config = dict(
    n_layer=10,
    vocab_size=512,
    norm_eps=1e-05,
    qk_norm=False,
    init='trunc',
    init_std_qkv=0.0221,
    init_std_up=0.0221,
    beta1=0.95,
    weight_decay=0.1,
    decay_shape='linear',
    final_lr_fraction=0.0,
    batch_tokens=131072,
)
Each number is 50 + 12 x the weight over its row's rms, rounded and kept within 0 to 99. Layers, rows and columns count from 0. The size before them is the row's rms in percent of the matrix's.

# up: layer 5 MLP up, 1024x256, rms 0.135, rows 728-752, columns 128-191
# down: layer 5 MLP down (transposed), 1024x256, rms 0.115, rows 728-751, columns 128-191
up728 093:26 48 59 53 59 55 63 43 63 31 34 51 40 49 31 68 65 62 73 52 45 56 59 47 48 66 49 55 39 37 47 59 52 80 62 34 66 54 56 47 43 40 66 43 41 61 28 59 26 62 73 55 42 65 50 58 30 51 54 35 51 42 56 62
down728 088:59 52 51 45 53 47 63 55 62 46 71 45 47 52 64 56 42 39 49 70 63 53 60 28 64 38 28 56 53 57 44 53 52 35 71 48 38 63 51 55 37 57 36 37 45 62 39 82 46 34 43 46 39 56 62 47 50 54 54 33 53 38 29 62
up729 104:57 64 32 45 63 39 35 62 68 52 48 64 49 55 43 70 43 38 67 54 57 47 42 59 46 70 66 42 50 26 52 62 47 62 24 49 37 52 43 49 71 50 24 58 69 59 65 39 51 72 52 38 66 42 69 55 58 47 32 37 45 49 52 39
down729 106:38 54 53 51 54 51 47 47 55 49 51 47 40 48 35 27 50 31 44 56 52 32 58 21 49 58 58 54 64 59 60 64 46 79 39 43 65 33 59 57 67 52 47 45 47 09 61 36 40 49 46 33 44 68 73 39 45 61 47 39 43 51 38 55
up730 098:32 26 66 30 55 48 49 52 50 40 55 55 25 38 51 48 56 44 34 56 52 63 47 70 53 52 55 34 49 23 68 33 82 54 53 52 57 43 56 56 38 28 57 44 35 37 34 57 56 51 38 43 40 44 70 68 54 27 50 42 62 72 61 78
down730 100:64 51 49 62 55 44 43 46 65 56 45 55 59 37 47 41 36 59 48 51 58 36 54 43 48 36 48 50 33 82 27 59 43 52 59 34 56 51 34 44 49 43 68 41 50 47 46 72 55 53 29 41 45 33 37 64 40 70 56 33 50 58 60 41
up731 105:53 63 38 49 32 44 38 49 36 42 49 55 73 37 46 50 33 59 55 59 50 51 39 52 34 62 48 66 77 56 58 27 48 74 55 51 56 59 32 37 34 70 43 63 47 48 49 31 54 62 46 63 66 64 72 43 54 50 51 27 50 43 51 34
down731 080:40 50 52 34 48 54 47 53 40 50 47 39 53 64 56 42 53 39 62 72 60 43 56 50 43 60 42 29 50 47 43 49 55 63 45 54 71 51 28 55 58 53 41 40 60 46 31 00 50 66 48 46 45 52 54 46 62 68 46 40 63 49 44 59
up732 097:45 47 35 47 72 54 54 25 42 60 55 73 58 46 60 41 31 47 36 38 47 38 43 51 69 37 54 35 52 49 39 42 34 58 33 50 70 48 53 48 31 44 49 34 39 51 29 41 39 52 43 60 39 48 63 47 53 66 57 39 56 72 47 45
down732 099:38 49 49 29 42 54 49 55 48 49 39 56 63 59 46 30 43 34 55 52 41 65 43 51 39 43 38 61 39 76 60 47 40 52 39 34 54 55 51 36 49 51 57 46 61 55 46 67 60 36 46 69 42 43 44 43 52 63 56 62 50 50 40 44
up733 097:38 39 57 67 68 43 36 64 45 50 32 48 34 38 52 39 62 49 59 35 57 50 58 58 59 28 32 42 41 53 40 53 32 65 48 66 52 45 59 67 51 37 54 62 43 48 55 42 60 69 37 74 32 55 31 45 56 17 45 48 54 41 54 50
down733 099:61 43 38 52 61 61 26 48 59 49 42 60 58 51 35 52 43 65 47 62 60 46 41 70 53 52 67 52 73 42 60 69 99 40 38 49 55 42 70 76 34 62 45 70 57 47 61 64 34 50 60 38 47 59 61 55 67 56 39 51 48 50 54 42
up734 102:64 49 57 62 37 43 53 55 68 53 51 41 50 45 52 57 42 61 58 29 61 47 59 55 69 32 50 47 42 76 62 55 63 48 45 51 57 43 30 42 46 29 40 32 36 46 65 55 59 40 37 51 26 65 67 51 45 41 69 51 42 68 32 58
down734 104:61 27 54 65 55 62 39 54 46 53 42 48 76 54 62 44 38 64 51 41 60 59 36 65 46 57 46 45 22 60 61 52 59 44 35 38 51 47 71 55 50 49 49 52 35 39 50 72 61 37 54 57 52 51 50 69 58 68 51 32 41 55 43 42
up735 099:72 49 46 67 45 43 46 41 53 59 30 45 42 35 37 44 56 56 74 45 37 38 36 60 61 43 50 50 37 56 60 72 59 66 62 67 35 42 63 52 47 42 62 39 36 36 58 39 71 40 56 54 51 38 31 67 52 57 56 49 55 41 55 44
down735 102:28 47 63 67 53 66 64 48 67 57 63 50 61 33 41 36 45 53 47 60 49 55 74 43 34 61 45 48 45 48 40 38 49 43 42 40 52 58 65 56 46 56 44 49 66 72 53 65 58 41 68 55 52 50 51 49 49 47 45 36 36 39 36 69
up736 098:75 45 67 46 63 55 58 60 47 62 52 51 74 52 58 47 39 60 60 39 71 42 41 57 68 51 35 38 53 60 64 55 45 52 50 49 40 62 51 27 38 49 63 64 66 66 43 69 69 63 49 64 71 59 61 39 48 44 44 39 55 60 51 54
down736 096:49 21 52 68 54 44 63 25 48 63 63 57 35 43 49 42 54 24 39 33 52 50 34 49 54 38 49 66 46 30 50 42 39 55 56 68 36 54 62 47 33 59 58 70 58 43 65 39 48 55 57 44 43 58 51 63 66 54 58 45 49 27 45 44
up737 098:47 48 77 56 56 44 45 44 49 67 27 73 34 59 48 44 39 42 54 53 43 64 56 41 54 29 47 63 32 38 36 33 33 65 71 49 61 54 51 57 53 34 63 47 56 35 25 71 43 23 64 30 54 68 70 55 61 65 62 52 41 44 42 51
down737 085:51 62 71 57 52 46 49 48 47 45 68 61 58 39 61 36 58 33 38 55 40 44 11 43 66 39 57 51 57 71 51 40 47 63 35 45 26 34 51 39 14 60 60 45 46 63 53 49 45 45 51 42 52 63 63 57 53 54 44 33 33 55 58 51
up738 101:42 42 43 54 46 51 40 43 55 58 52 58 47 22 36 24 69 74 46 73 36 60 55 59 38 47 47 55 59 43 51 53 54 43 39 61 47 41 49 72 51 58 68 56 41 52 63 63 46 36 62 53 79 54 59 30 41 31 55 42 53 52 56 55
down738 091:41 61 48 39 44 42 45 57 44 76 51 59 82 52 62 34 50 46 46 58 45 28 36 55 53 57 41 48 48 60 59 48 23 32 64 42 42 39 32 61 50 58 58 51 44 52 40 57 59 50 46 39 49 47 53 64 27 52 36 51 41 41 52 65
up739 099:61 29 55 69 32 47 58 53 59 48 33 54 21 47 40 32 60 33 58 55 34 81 53 32 32 46 37 48 55 58 44 65 41 36 62 51 23 57 25 52 33 26 51 57 33 63 38 41 49 57 62 45 49 44 32 40 51 38 34 42 35 50 37 48
down739 099:37 48 62 55 73 33 37 42 59 39 58 41 36 51 52 34 64 43 46 51 52 38 57 50 56 50 67 34 52 60 50 53 41 51 41 43 57 36 65 54 54 64 56 50 58 44 49 57 59 44 30 49 65 46 31 65 58 29 56 65 44 55 69 48
up740 102:50 55 36 51 39 52 27 34 47 60 52 61 70 34 62 56 61 48 36 55 48 41 38 51 54 51 53 54 47 41 68 53 45 65 69 58 49 46 48 52 54 43 52 60 54 45 57 62 51 55 50 26 57 34 78 55 32 62 58 50 73 33 68 26
down740 104:32 40 50 47 39 43 57 63 45 65 67 54 16 54 63 75 42 59 45 29 53 56 57 43 75 32 46 45 64 52 29 55 36 46 42 74 74 58 38 35 50 43 50 52 39 66 64 36 57 48 44 49 70 37 48 66 61 48 29 61 61 55 45 44
up741 098:62 48 47 50 63 60 59 54 41 51 77 40 24 55 48 39 50 50 48 57 40 48 57 65 49 59 68 50 32 52 57 31 51 62 33 48 60 66 58 74 34 50 58 45 57 65 61 38 43 44 58 71 62 42 52 43 24 55 43 20 64 58 22 41
down741 094:43 53 40 52 44 72 54 44 55 68 26 55 54 55 60 48 52 49 48 27 57 57 41 55 41 78 19 36 19 71 39 61 25 59 55 50 57 52 53 37 51 70 36 52 79 37 56 48 54 39 60 26 52 76 40 53 63 53 55 32 63 28 62 37
up742 100:54 57 58 63 49 54 35 38 45 42 31 56 68 39 58 44 42 45 30 46 64 44 54 70 34 49 35 51 64 48 59 38 75 46 62 46 55 58 52 54 53 23 68 35 48 51 49 51 53 59 46 35 45 41 72 52 64 47 64 46 41 44 53 41
down742 095:59 39 37 58 55 63 42 54 34 70 44 47 61 67 41 55 77 42 49 55 45 47 52 33 53 55 53 40 61 61 49 37 50 61 42 45 60 41 51 32 16 51 48 58 40 79 40 25 42 29 75 66 68 73 58 56 38 47 67 38 52 44 53 45
up743 095:56 30 49 50 60 60 40 47 42 53 51 45 54 59 47 51 62 34 52 75 77 53 60 60 39 32 40 45 48 55 46 57 65 49 61 49 44 59 64 55 49 71 47 44 60 43 35 42 45 41 51 62 64 69 41 58 55 43 56 52 57 35 34 56
down743 092:39 61 41 57 47 45 51 57 30 33 59 34 60 54 48 50 49 40 55 50 28 47 32 50 71 64 53 51 35 48 75 27 59 55 50 41 63 39 51 30 63 36 50 53 55 40 57 68 46 50 39 61 70 36 55 61 38 42 53 67 49 64 58 52
up744 102:48 54 24 45 52 56 46 37 57 42 31 65 41 32 54 28 56 46 60 40 53 47 40 66 52 53 56 44 46 44 59 44 47 39 63 52 62 64 54 39 61 36 74 49 36 41 39 34 50 26 45 33 53 50 70 67 46 40 61 44 56 72 67 75
down744 105:63 26 48 45 32 42 35 48 46 54 42 47 52 59 64 76 12 22 52 39 45 40 51 39 50 58 21 48 53 52 45 69 36 52 66 43 74 61 39 33 66 52 56 42 48 47 53 28 58 36 40 34 43 38 59 36 55 46 29 49 34 37 64 52
up745 097:37 52 48 36 55 41 28 58 49 37 57 27 48 27 47 51 45 31 65 40 45 49 53 55 48 60 58 55 54 38 40 46 64 36 45 47 64 77 19 27 30 48 45 51 63 53 42 59 39 49 45 64 42 55 64 65 55 63 64 52 53 54 40 51
down745 095:42 31 51 55 67 54 57 55 25 53 44 41 50 55 64 46 61 47 50 46 55 59 46 47 41 46 36 36 60 61 39 61 52 69 40 51 53 44 56 39 68 60 63 49 57 60 63 62 47 59 47 22 85 52 55 51 39 51 63 34 50 26 67 39
up746 106:71 31 43 61 51 37 60 52 36 44 55 32 59 57 52 62 48 74 46 45 53 32 67 40 49 61 63 59 61 35 50 34 55 39 46 64 42 42 48 46 64 61 45 43 42 74 46 25 63 52 48 41 21 62 51 50 60 52 47 45 49 48 44 42
down746 107:40 40 35 65 35 43 47 37 64 54 53 45 54 58 66 30 54 50 50 29 54 42 46 34 59 21 73 64 45 71 54 48 53 39 58 35 33 45 55 51 44 52 53 48 69 66 57 34 59 82 51 56 45 69 56 63 50 63 55 37 35 45 22 42
up747 091:58 71 37 39 57 47 54 34 49 39 61 45 39 56 35 29 44 43 28 63 61 63 48 60 66 47 37 50 64 37 59 44 53 43 42 62 67 42 43 42 39 45 45 67 71 56 42 56 82 37 57 45 39 56 43 43 56 28 51 55 53 35 40 35
down747 085:72 56 48 73 64 40 44 70 56 49 61 63 39 33 49 48 23 46 40 62 59 41 40 62 53 34 62 59 50 54 66 58 66 50 38 46 34 47 47 36 38 58 66 45 60 70 46 41 32 22 79 55 48 56 67 54 35 48 59 50 31 41 57 45
up748 103:25 36 57 64 56 47 29 47 27 37 36 40 36 59 72 49 48 52 61 35 39 58 56 45 24 44 42 43 36 30 80 28 54 40 51 43 41 52 49 68 42 51 50 55 59 48 66 69 77 47 55 28 60 59 55 44 69 39 68 55 34 44 48 61
down748 097:30 58 66 52 67 57 58 59 46 63 42 60 48 45 50 43 57 52 65 49 58 35 58 48 80 33 60 47 55 48 48 63 49 56 60 50 52 38 47 56 54 45 58 47 51 76 46 62 63 49 28 57 55 39 45 48 24 34 53 42 38 40 54 47
up749 102:57 35 56 51 49 56 55 53 50 37 43 52 62 52 33 43 56 68 49 53 34 63 42 57 56 51 72 71 22 44 43 43 44 49 37 55 29 70 43 40 49 42 33 55 40 57 31 62 57 54 58 64 60 33 55 57 60 55 38 45 61 43 31 62
down749 111:65 61 47 45 50 49 53 59 61 48 58 55 43 61 46 52 45 55 40 61 41 56 53 38 43 32 45 41 47 75 34 65 51 42 59 34 53 51 40 38 45 59 59 46 26 37 32 50 63 56 56 19 69 60 50 50 47 52 44 68 50 45 54 52
up750 109:46 58 42 51 41 30 49 59 48 56 57 46 45 55 67 75 30 37 69 49 22 56 28 53 55 41 39 36 53 46 61 46 35 52 63 59 58 39 36 59 63 45 40 23 22 59 64 50 21 43 69 62 22 35 72 56 41 50 32 68 46 46 24 42
down750 107:69 46 33 47 53 51 47 53 71 70 52 60 48 30 41 66 64 59 42 59 41 34 59 40 39 38 59 40 62 45 69 43 75 53 41 56 34 69 34 75 38 52 70 39 66 66 55 69 54 39 38 57 68 48 41 66 42 44 45 33 70 35 47 26
up751 093:57 57 57 65 48 48 26 49 41 46 53 58 50 49 46 44 47 47 45 49 52 42 69 13 62 69 59 51 41 62 59 43 59 36 35 56 56 49 51 38 55 50 68 43 57 63 33 49 42 51 40 51 64 70 42 33 43 38 40 59 53 53 42 46
down751 097:29 33 55 64 30 32 54 38 67 62 61 62 56 28 35 45 39 41 35 43 60 57 40 52 58 26 51 45 52 53 47 59 39 53 53 40 52 50 44 47 51 52 42 68 50 77 40 57 56 59 47 42 64 59 73 42 60 47 51 29 49 60 29 58
up752 093:51 44 69 73 64 33 48 57 53 36 48 17 36 45 33 42 61 61 57 71 45 33 33 36 52 51 35 52 65 54 51 42 66 58 51 33 48 59 62 45 49 52 59 70 64 74 40 50 39 66 70 53 49 35 49 39 53 59 32 44 60 50 41 53